config.yaml
norm_eps: 1e-06
rope_fraction: 0.5
extras: ["exclusive self-attention", "hashed n-gram embeddings", "capped logits"]
init: "normal"
init_std_qkv: 0.0247
learning_rate: 0.0137
lr_mult_down: 3.0
warmup_steps: 32
train_tokens: 141300000
Each number is 128 + 32 x the weight over its row's rms, rounded and kept within 0 to 255. Layers, rows and columns count from 0. Numbers have three digits each. The size before them is the row's rms in percent of the matrix's.

# v: layer 2 attention value, 256x256, rms 0.136, rows 42-88, columns 0-63
# o: layer 2 attention output (transposed), 256x256, rms 0.129, rows 42-87, columns 0-63
v42 112:171121163147153133155138100161125146098130151110124137116147174063098119142062103136134126114092150094180117097123138136164141102132103200145139090140142147180116087116143127139173102138153116
o42 111:130146053155162122113163161151125130159110165168145126117134207110125103130135133087140129170176103112120193112128134161116117124139133112155148140139150111124161100143098123132132120156100057
v43 111:128160121139158059103091140146142142126137111119118091135160187120133108138093125109130078117088146127136127036120149144128177066083131100188131152127086100120168118095179167116103129109153076
o43 109:118107128101131139159119138129098140154169112151125130108197152143189080085135192123134081152105114096210146128093121103126132147103101079114163081131155183102136135130161178157163083099120106
v44 111:116108060152123066060123113120120123155154143143165170120133136105111091106138180155164149069143104120163124086142100125115159147109128161161164123152151147130160158108120151092116124129093078
o44 104:157094097166094139093107145118152132161124168139162159111122129128127140122159170151138106110096083134110131167111121129151155129162183069182104079167151135174102140091156143153090076144143116
v45 112:138082154110157131120115103178064145101068084090204121098087133105126086120116122192127120068092149169114113077121127129105090073187158081088085176126143138118172213140126173107110189177097114
o45 109:096112177073149128099103203141130108143110089130156149174095152129131149093120133146117148103075168108178101068127158118099162085110141126107165075094139095124152200087146092131121149147108108
v46 122:174207130144175088112129109140124125146100113134121072140089079119120124120185156136128077115015112122116131107120127156139173075172094163126184102148123093138102160054077045121134162115102140
o46 116:168073176139162124113108159148096139129135158145120183091123062138123168127142220173170071139070107120106066136148074119114126092132107127120165141150099142163145128118096096093139095157165092
v47 118:146140125180084165184187146141138113144158153092138190089134126082157129146097156159167134138111140155124107133170075170102143146159095085170091156152134160131165147188170139080108125147118124
o47 113:143109088183163155154178138166120093128152125086144081110086171086123105171124124111093179176131127169104167131151113116116088126149125151155135124091203121092127230135145127129132148154180144
v48 107:137135163131087120104134048104139142096115127164081121126112159078106150138120110169109110139159103142194143116092178046164157127131190133179150112113140136078097085132165111129135089206094148
o48 120:085099091127162138110140147109159146089117132146129187114067082129130105099190153104163115182164159082094187172092098153158128172124137126137110129156091081164079071154140141082141145154140122
v49 115:117085102100057145144107146126141162044101141138152105167128100088083157102114179186186095141089205132118103152178073202172075143128133145148149137126132169121162119104128144172109116094097104
o49 118:086186127149119130172091079085135135107116146104142134141094102061131123144151128193127177099109160076098163166171105145156122162149128157177138150131162097101072140110091123132082132168050168
v50 116:140125132114143133093114095123151148091049068154078143147107183131132075088141098178146149111128155098163173137151183069118121136150137070132100112086143093120142100156152168087136111154181098
o50 110:111128149106167152217146092069162174108105125169132156111123129156168167110194121164105083076147122127115188151131150092095127143108125161124096139138114105114200086168151106164103090118128083
v51 116:181125142163137119112047114104102166129117112157165136159156164118121080098139159115123121120120125144169125096123114141101186183075132125153119118091094138136113063154118082138125077165140146
o51 112:168152112206110084144078130101176184179093144125179127154135187148148071103131127068137188059108104102122121082113121157151110115092153122157083120175161131118179111143115132149098127123069147
v52 116:144151150110098164115186144070139138219142118190137141131119110103075121118171126158155180152109156103086157135090167071163122117116168107134129080097140167155106176093115054074130117122170092
o52 116:139135159145153172177120171074145178153114117148117183110167090131132162141155143085165108118130126178119164132062152107172120087136153133158137148089066107162164115128052089094140145171173125
v53 111:116110080108097158127137132166132126094183086141058066130130118097086164069100116116178136061162120118121158140133133151169095111070160139080112065118106149111134133130097065118100100081125064
o53 111:107155168141162135149129125145125142134174172105104073129127103194113115093125108116085089106139116102100108136146156117136119129093121187096130125176159149137140136124093118147080152110177067
v54 108:128086122124094155146080147134131134114112123110123106130130108176116110094148209119125098134111083168130179109124159146172083127107167176089162092092126098146154093208114098141096118127149119
o54 104:060131124149153104117064147147180130148113199076085152132140122126155084093144098102110127185110118087113119144191168176159124144089098157142157136090157112135078129110094152075106100155138089
v55 121:133090141127128110130131084153090136117114110084134137138184137122110171162174139131116156185128087135167090092166120156086126090162116110126114191096067049138107080126098103144148224097118163
o55 118:206165132131074133119124159142122124195159105112156115055124118128094131136152129146139154134124049119164058152153151140123143100088069124078136150178117186161159149087105149121134171170100117
v56 113:124071177191142084188166083202124085142148095138127148147082092073116150114095062135138100114135120191110153121163137138097127072112134139089102144194105118076122113143069130108139126176126111
o56 108:048103140120134110121145115175051106133149090160135102093107108129114132099112136165101102080181185118087121125137105153108177168120191195106124113126137115167145113083077161131125106125138131
v57 117:064112060133052141109119121179139068126141149135177178154071095112141180080123100137130125142117055120118067165126159128124123139105120130197104177159121126123090161053089100114172165129096127
o57 117:123124087109109164116104139126120109166163172157183107088095077148141175151102108119152089146124109091108120168117076088083120194139163128115137153166101129183170192102080170121105136080100150
v58 115:123137148052099151134138142116183201092124108128106118082139095156136153040128099134119112116115109111152172101131177135135149070162166129090114130120080152161074136043142070107151133158109085
o58 109:116124156108152146073112138133150183098127086151149205050127144097171069119145150164094116159124138127158147185099115149139109163121156140169089154128107088097092165104131120116108123149105152
v59 111:172146119052116140093141143158073141142135112136157146142152208192027147072162110061128141169126121075173117164119176165136157101119069114093190156154147118123100129159190105144093121070134049
o59 107:177139109105084147143083075107123215158140085120109156160120155155100086081152124115119090194126105170121214182102159110114144104138134078056177142143099117166105086148123148154079184108178076
v60 114:102144127103153117145133130127108164113167134107108139181139131198147099114094109145113123088158143165126163123065140117093098076027169090121110083187150121105133127118207166146156118098142099
o60 110:141137151121120110098088099148098124146119144101166123163209095120181184134088064149153110171099127146186107092121058071108151130061183124152090104163171149171141098128167094205136085131153129
v61 112:205119094125126148158135064098084098130092133184043042134147152144133131097111115177151087148076131107128182129116188106127181117139084141154120157174081116068116070128136180113095158127114121
o61 108:131138183101173128109115124170140134159125111123070088095138177182193130117109124090120107153133110122110154181111157060138140147107136107155198120119148139115173084141176146106102082153143074
v62 113:137119151178188171169107172140142095085103122124139118195082112142126085132105113173113118214152127048123088168097146161185131166141194122136099115112110120097107103132091133136177163093170151
o62 109:136194120112144139217143106107130127123170093146126108173056091112064147101147092123184124129126154060117121118085088110145111154160086149069119123149110191075109062129127098136142136131117131
v63 121:058129165146119158104124115072140116129108152120147158149128153120106114122093102115152124132097150146100176156157095118113116142112125091137158118144142133170059144141148099175168093097152128
o63 117:098111084140107127100130153133121115143098147128127138091132138126127134163123117114073116088148118114109176156120151141084159138112100119189100137109112119148156130123131072157122135123168182
v64 118:110124171080111116164074098053156104124083095125137147121156111053142126085139196117141120155128102100136148173116154117127128045163131094162131082145112095047141099129089223106087184160124098
o64 121:150102179152107151127146131090162123115182099120075114107160128194107142088110149134120140178147094111165134119118173069141088130152132082154114060098150107101158111163187167143149096127128143
v65 112:154129179100096146149110138166113159072188114096118113074171164171137153164129062122131134128158124114103122126132091107089114126127145170133107117139164152176174139134085128137127097126150092
o65 115:076160150155047141108111146151172159136136163135063168134145128097161159215083123136168161136172153144165090130148139083107117139143144097129097161144166131177095099111101147078165093129162098
v66 124:191096109199093172047160137155111111159102139122142108084145172165180157117129172154116117115142157117134096155128122168085096097107163120169153103125077129137126174090079105079157129121172140
o66 123:174092134139065186161080133120151073147131150129137140140155142111148127081122118179120121055158199114077140098098160089130113103140156125102177132117112212089128140121062128102111164140133096
v67 119:171143132134126155143210140132193108104119133070124166165151102122158136136112098183158123108087110124079148067211121131114131125111185153103158145144113120148204125148200049145112141073076193
o67 114:132128073138139074146157135130158087111105133125092183141123084161205071127120087140103099135108150057128123169121073130138236091135131127152135151153130167163158166083141134160095197142134115
v68 115:109065141116096143111178103121195141127094138071124162107134120190135134036109088123155111106132131102199078195133086130166104085160122137167162145135153156105041065133167124107092108165114086
o68 110:107113113059113126100146127053104105143127113150105187121100137180171114069181169140093176129119130130164153143143060152169110118125102163164167139170082132136079060156137064136088132130105174
v69 109:153149107053152172080089155166058134145127160097086113104113105189168118120127080107137086142111089138103127123153189123133106150080116116125140133142142119125135126114125110150020168079102148
o69 107:112118121073194141114115123200118136155132111072100155120124132148183150106054075177103190156104082190152118115131119099115110125147111149062156078174122187133051189070112120130090114146154112
v70 125:138192099135061121136138164151103137105181092100097198094150158130161092136076064104125096141113133115129094136158118132184104120117119078102100055135114153096144143138139074147143132178092105
o70 119:162162071160066133101186172166114112157093069128131093117120146092078121144122108131072104148096132151148126112183124128132138119145132078156137091136149109108100157100096163122141137099118104
v71 118:149124098155127129130094156138133089153222057121104082108144111151077121179120125139122124150175130110147150102050138122084117154149122140116129111133172075115150123112105155153133111201079111
o71 116:115090128224150184172132120101151086183165082168137119128123164097141110156088101124097132136113151147172165132115166136196093081188150107106149083073155082174160107185102117106163119089136120
v72 116:120047141126144150166091138169129151115107142117084126092093119106121148108160157207111150120147140181122132040122166089170143163105122105117200129118162143134119150194080171153100160116095096
o72 125:092098179126128132126061120159147093141121221153193133110034100066158112143126135182062108117136127132158111046165122129116208124152139142127082164126178173113134144152095138112118141179117119
v73 110:093081152152127145111124125184132073129149105080110107113082117136117169173110150056103124151172143115168136148045138183152105104079102187135118144128124162157083136140173114172147118140190152
o73 104:088109097136128114145122168175119134167190179110146175129096072114172146105147145180129097193191126100158114169076106228087112126153066169123127141162077114136103075131105109135106124082130132
v74 114:120115133180152095089153134108165052121095090145129165159137035108139105133105178112096081111059188149115132101148111117117180120162145123130088118222089130125123148091120156110101129103099081
o74 114:195149107183113159166109135062139135088133085114115082096164124147118097105116120090115172075075125106173117097129116184115161181156093149128124128102146102093166163106134128142144147162076118
v75 119:091109101150157083126086151151221152133119170112078098109130026106127136108135125153149161115111141184115146121102120204152101144076128146078162112086126088102113151096174058130104099139167113
o75 113:129088106135135106097141159216162213119121149084111114128158061126115082100064145178122156094111142172127087097061139205178117114156128114128119102066150164096116185077104111124051173137160153
v76 107:145139193149088073131056088182129163155167109205139094156088106142153164141133116109182174145134119149170128112149178136141126106107146108142163108094153113166144177184148146125074185079115211
o76 107:133075197146126117155165093162107151136142098113132108130103118152177103157090133191183145130129087203086097131153124107093098124124153159113111055151208125136089103080150133159147148142151133
v77 125:094129071109150109137118125108106155083090101140062118154134120093074137117219112140153138143173094059152037091146098175111090116154119121070183155085121139113146119116203152184153085151083131
o77 122:118123184164138156182102089127125181062116164116105092157108138112136125137163096120092104141133117128127057105177158138094183113101135124121117168123108152068153134129125169098115130121066168
v78 112:145087139089115087078130133142124126144140118119123105139083123146153150177169179109161096130123149115101108156111120125083159160084112122124148173164115084159141105110163085132155111105081131
o78 117:111097114076129110059055050123108113116140081131130166164144105133176110136139140105163116134133126096141096195111090085066101134146152138129191149129113170174116115140155074097070130103156125
v79 126:143171166157108158097068107101166135165164120159176104091091115126115164094101125082180140084078126120154112123081174114141147114097163108127119088182067145174197138176115042131146075097137211
o79 122:138164122153076107100091095141156103143086139134141117161196111101161161069079084088119148133153102159112072132108153140148105095108117156108062120163171175140107153087083078134101102193127140
v80 109:119124158150142154155130082172144134135146117114113123167169150142136128122115140114107112087167155174137097158117067109173124190033101156104174087096160155045100134143114124144101170143118164
o80 112:156126136040140154157118121103124146114099115096163109153187103201107136144158090123108142082115176164163145088188090081159135152065120115105143162066114201086143079152108085163151095100114165
v81 111:153093157088192050211122181156117120140139121169126160179160178118115187120103071041100168126093186138091168142074134142164066109140141120108166098135172180114116149082135096139093111125173147
o81 112:071129071171203096141125113123146109121210137130021156126117152178081157086121159144108129097171097180193110159103158139177104195117115112085098098109109129069131142127116120162116118091157215
v82 119:102171125107100139158110156137141055065190164135070094115109054113084144098173146111135146091114115160127134142113148120158147110150133065152143143088183119123127080149148124183181142110120053
o82 124:124112143136120150163121172083093095114141116140125154161200115099128121173177122133132091069087072154150124162123120134119119141103056130128131141133135107123046097160081162158184142092161106
v83 122:182189096139195044098114133161113093131115139080130111109137092107111139109098181136083186111085166144135112102201111127092083090115112209200140125116144085070198094151161180095101150139142118
o83 121:182171162171068067172144093112152096143210062122134111114159131103137127082152186153164178137085145107213141084133116104135106122125156175176122077133118149112167073209165188105106155103083063
v84 117:133119116206166176111134132098143099141137122127084111066169121109101155152141129127123121078096139148180049188163096163153155139116144168124167114149118143160114177051142135084184114137145113
o84 115:171109164168182138063143110141123118141070128171085138086140150141079135125190142104116134118165107180111121174129135160138110122137112161078152132167103093097144092103105185077176131111148130
v85 116:107133166108147116113177133132068093136082035165115112144073081197130108151072170066118110114144140062146135072165071161129077117123136122167157146162117116107164078169141174148131091076136103
o85 121:126172164094135098121195193084161073108198082131090150071132085146109122079146127103093108156114133061116112112125090090121132124145054180195097118132168163082134106087184154101140071127145076
v86 107:129160063129090121106076139192152104125196149174156094107194163158148122211091165142144123084116076138174131109115168116140113122132124104117110108148147205136096102129128041122175093112127161
o86 104:145068055148064125118066148130120133137121166124186127103102172130091134094151137090145143103158115075144150165161145075085131154111111143094153158133162129083105183113109075135140123111136080
v87 114:112115098133115095123148136192122181087170134100108150115118117049183139100167105157125158102126099183145130164133067181157187118139184143107145111138116132102120167051143130166133153131082041
o87 109:126156105132139159184135142178060139082104113134147143135109103139104085159130113109123178159087156109136111136111179155141111149137106108117168086162115095135084162117123125135123161189078137
v88 109:135081157122142150105153152114154117106233137143060084111105115195119156196142140157094072124149068127108140126095171145176155117132177108098158165108138169096115096162108079173137068101117086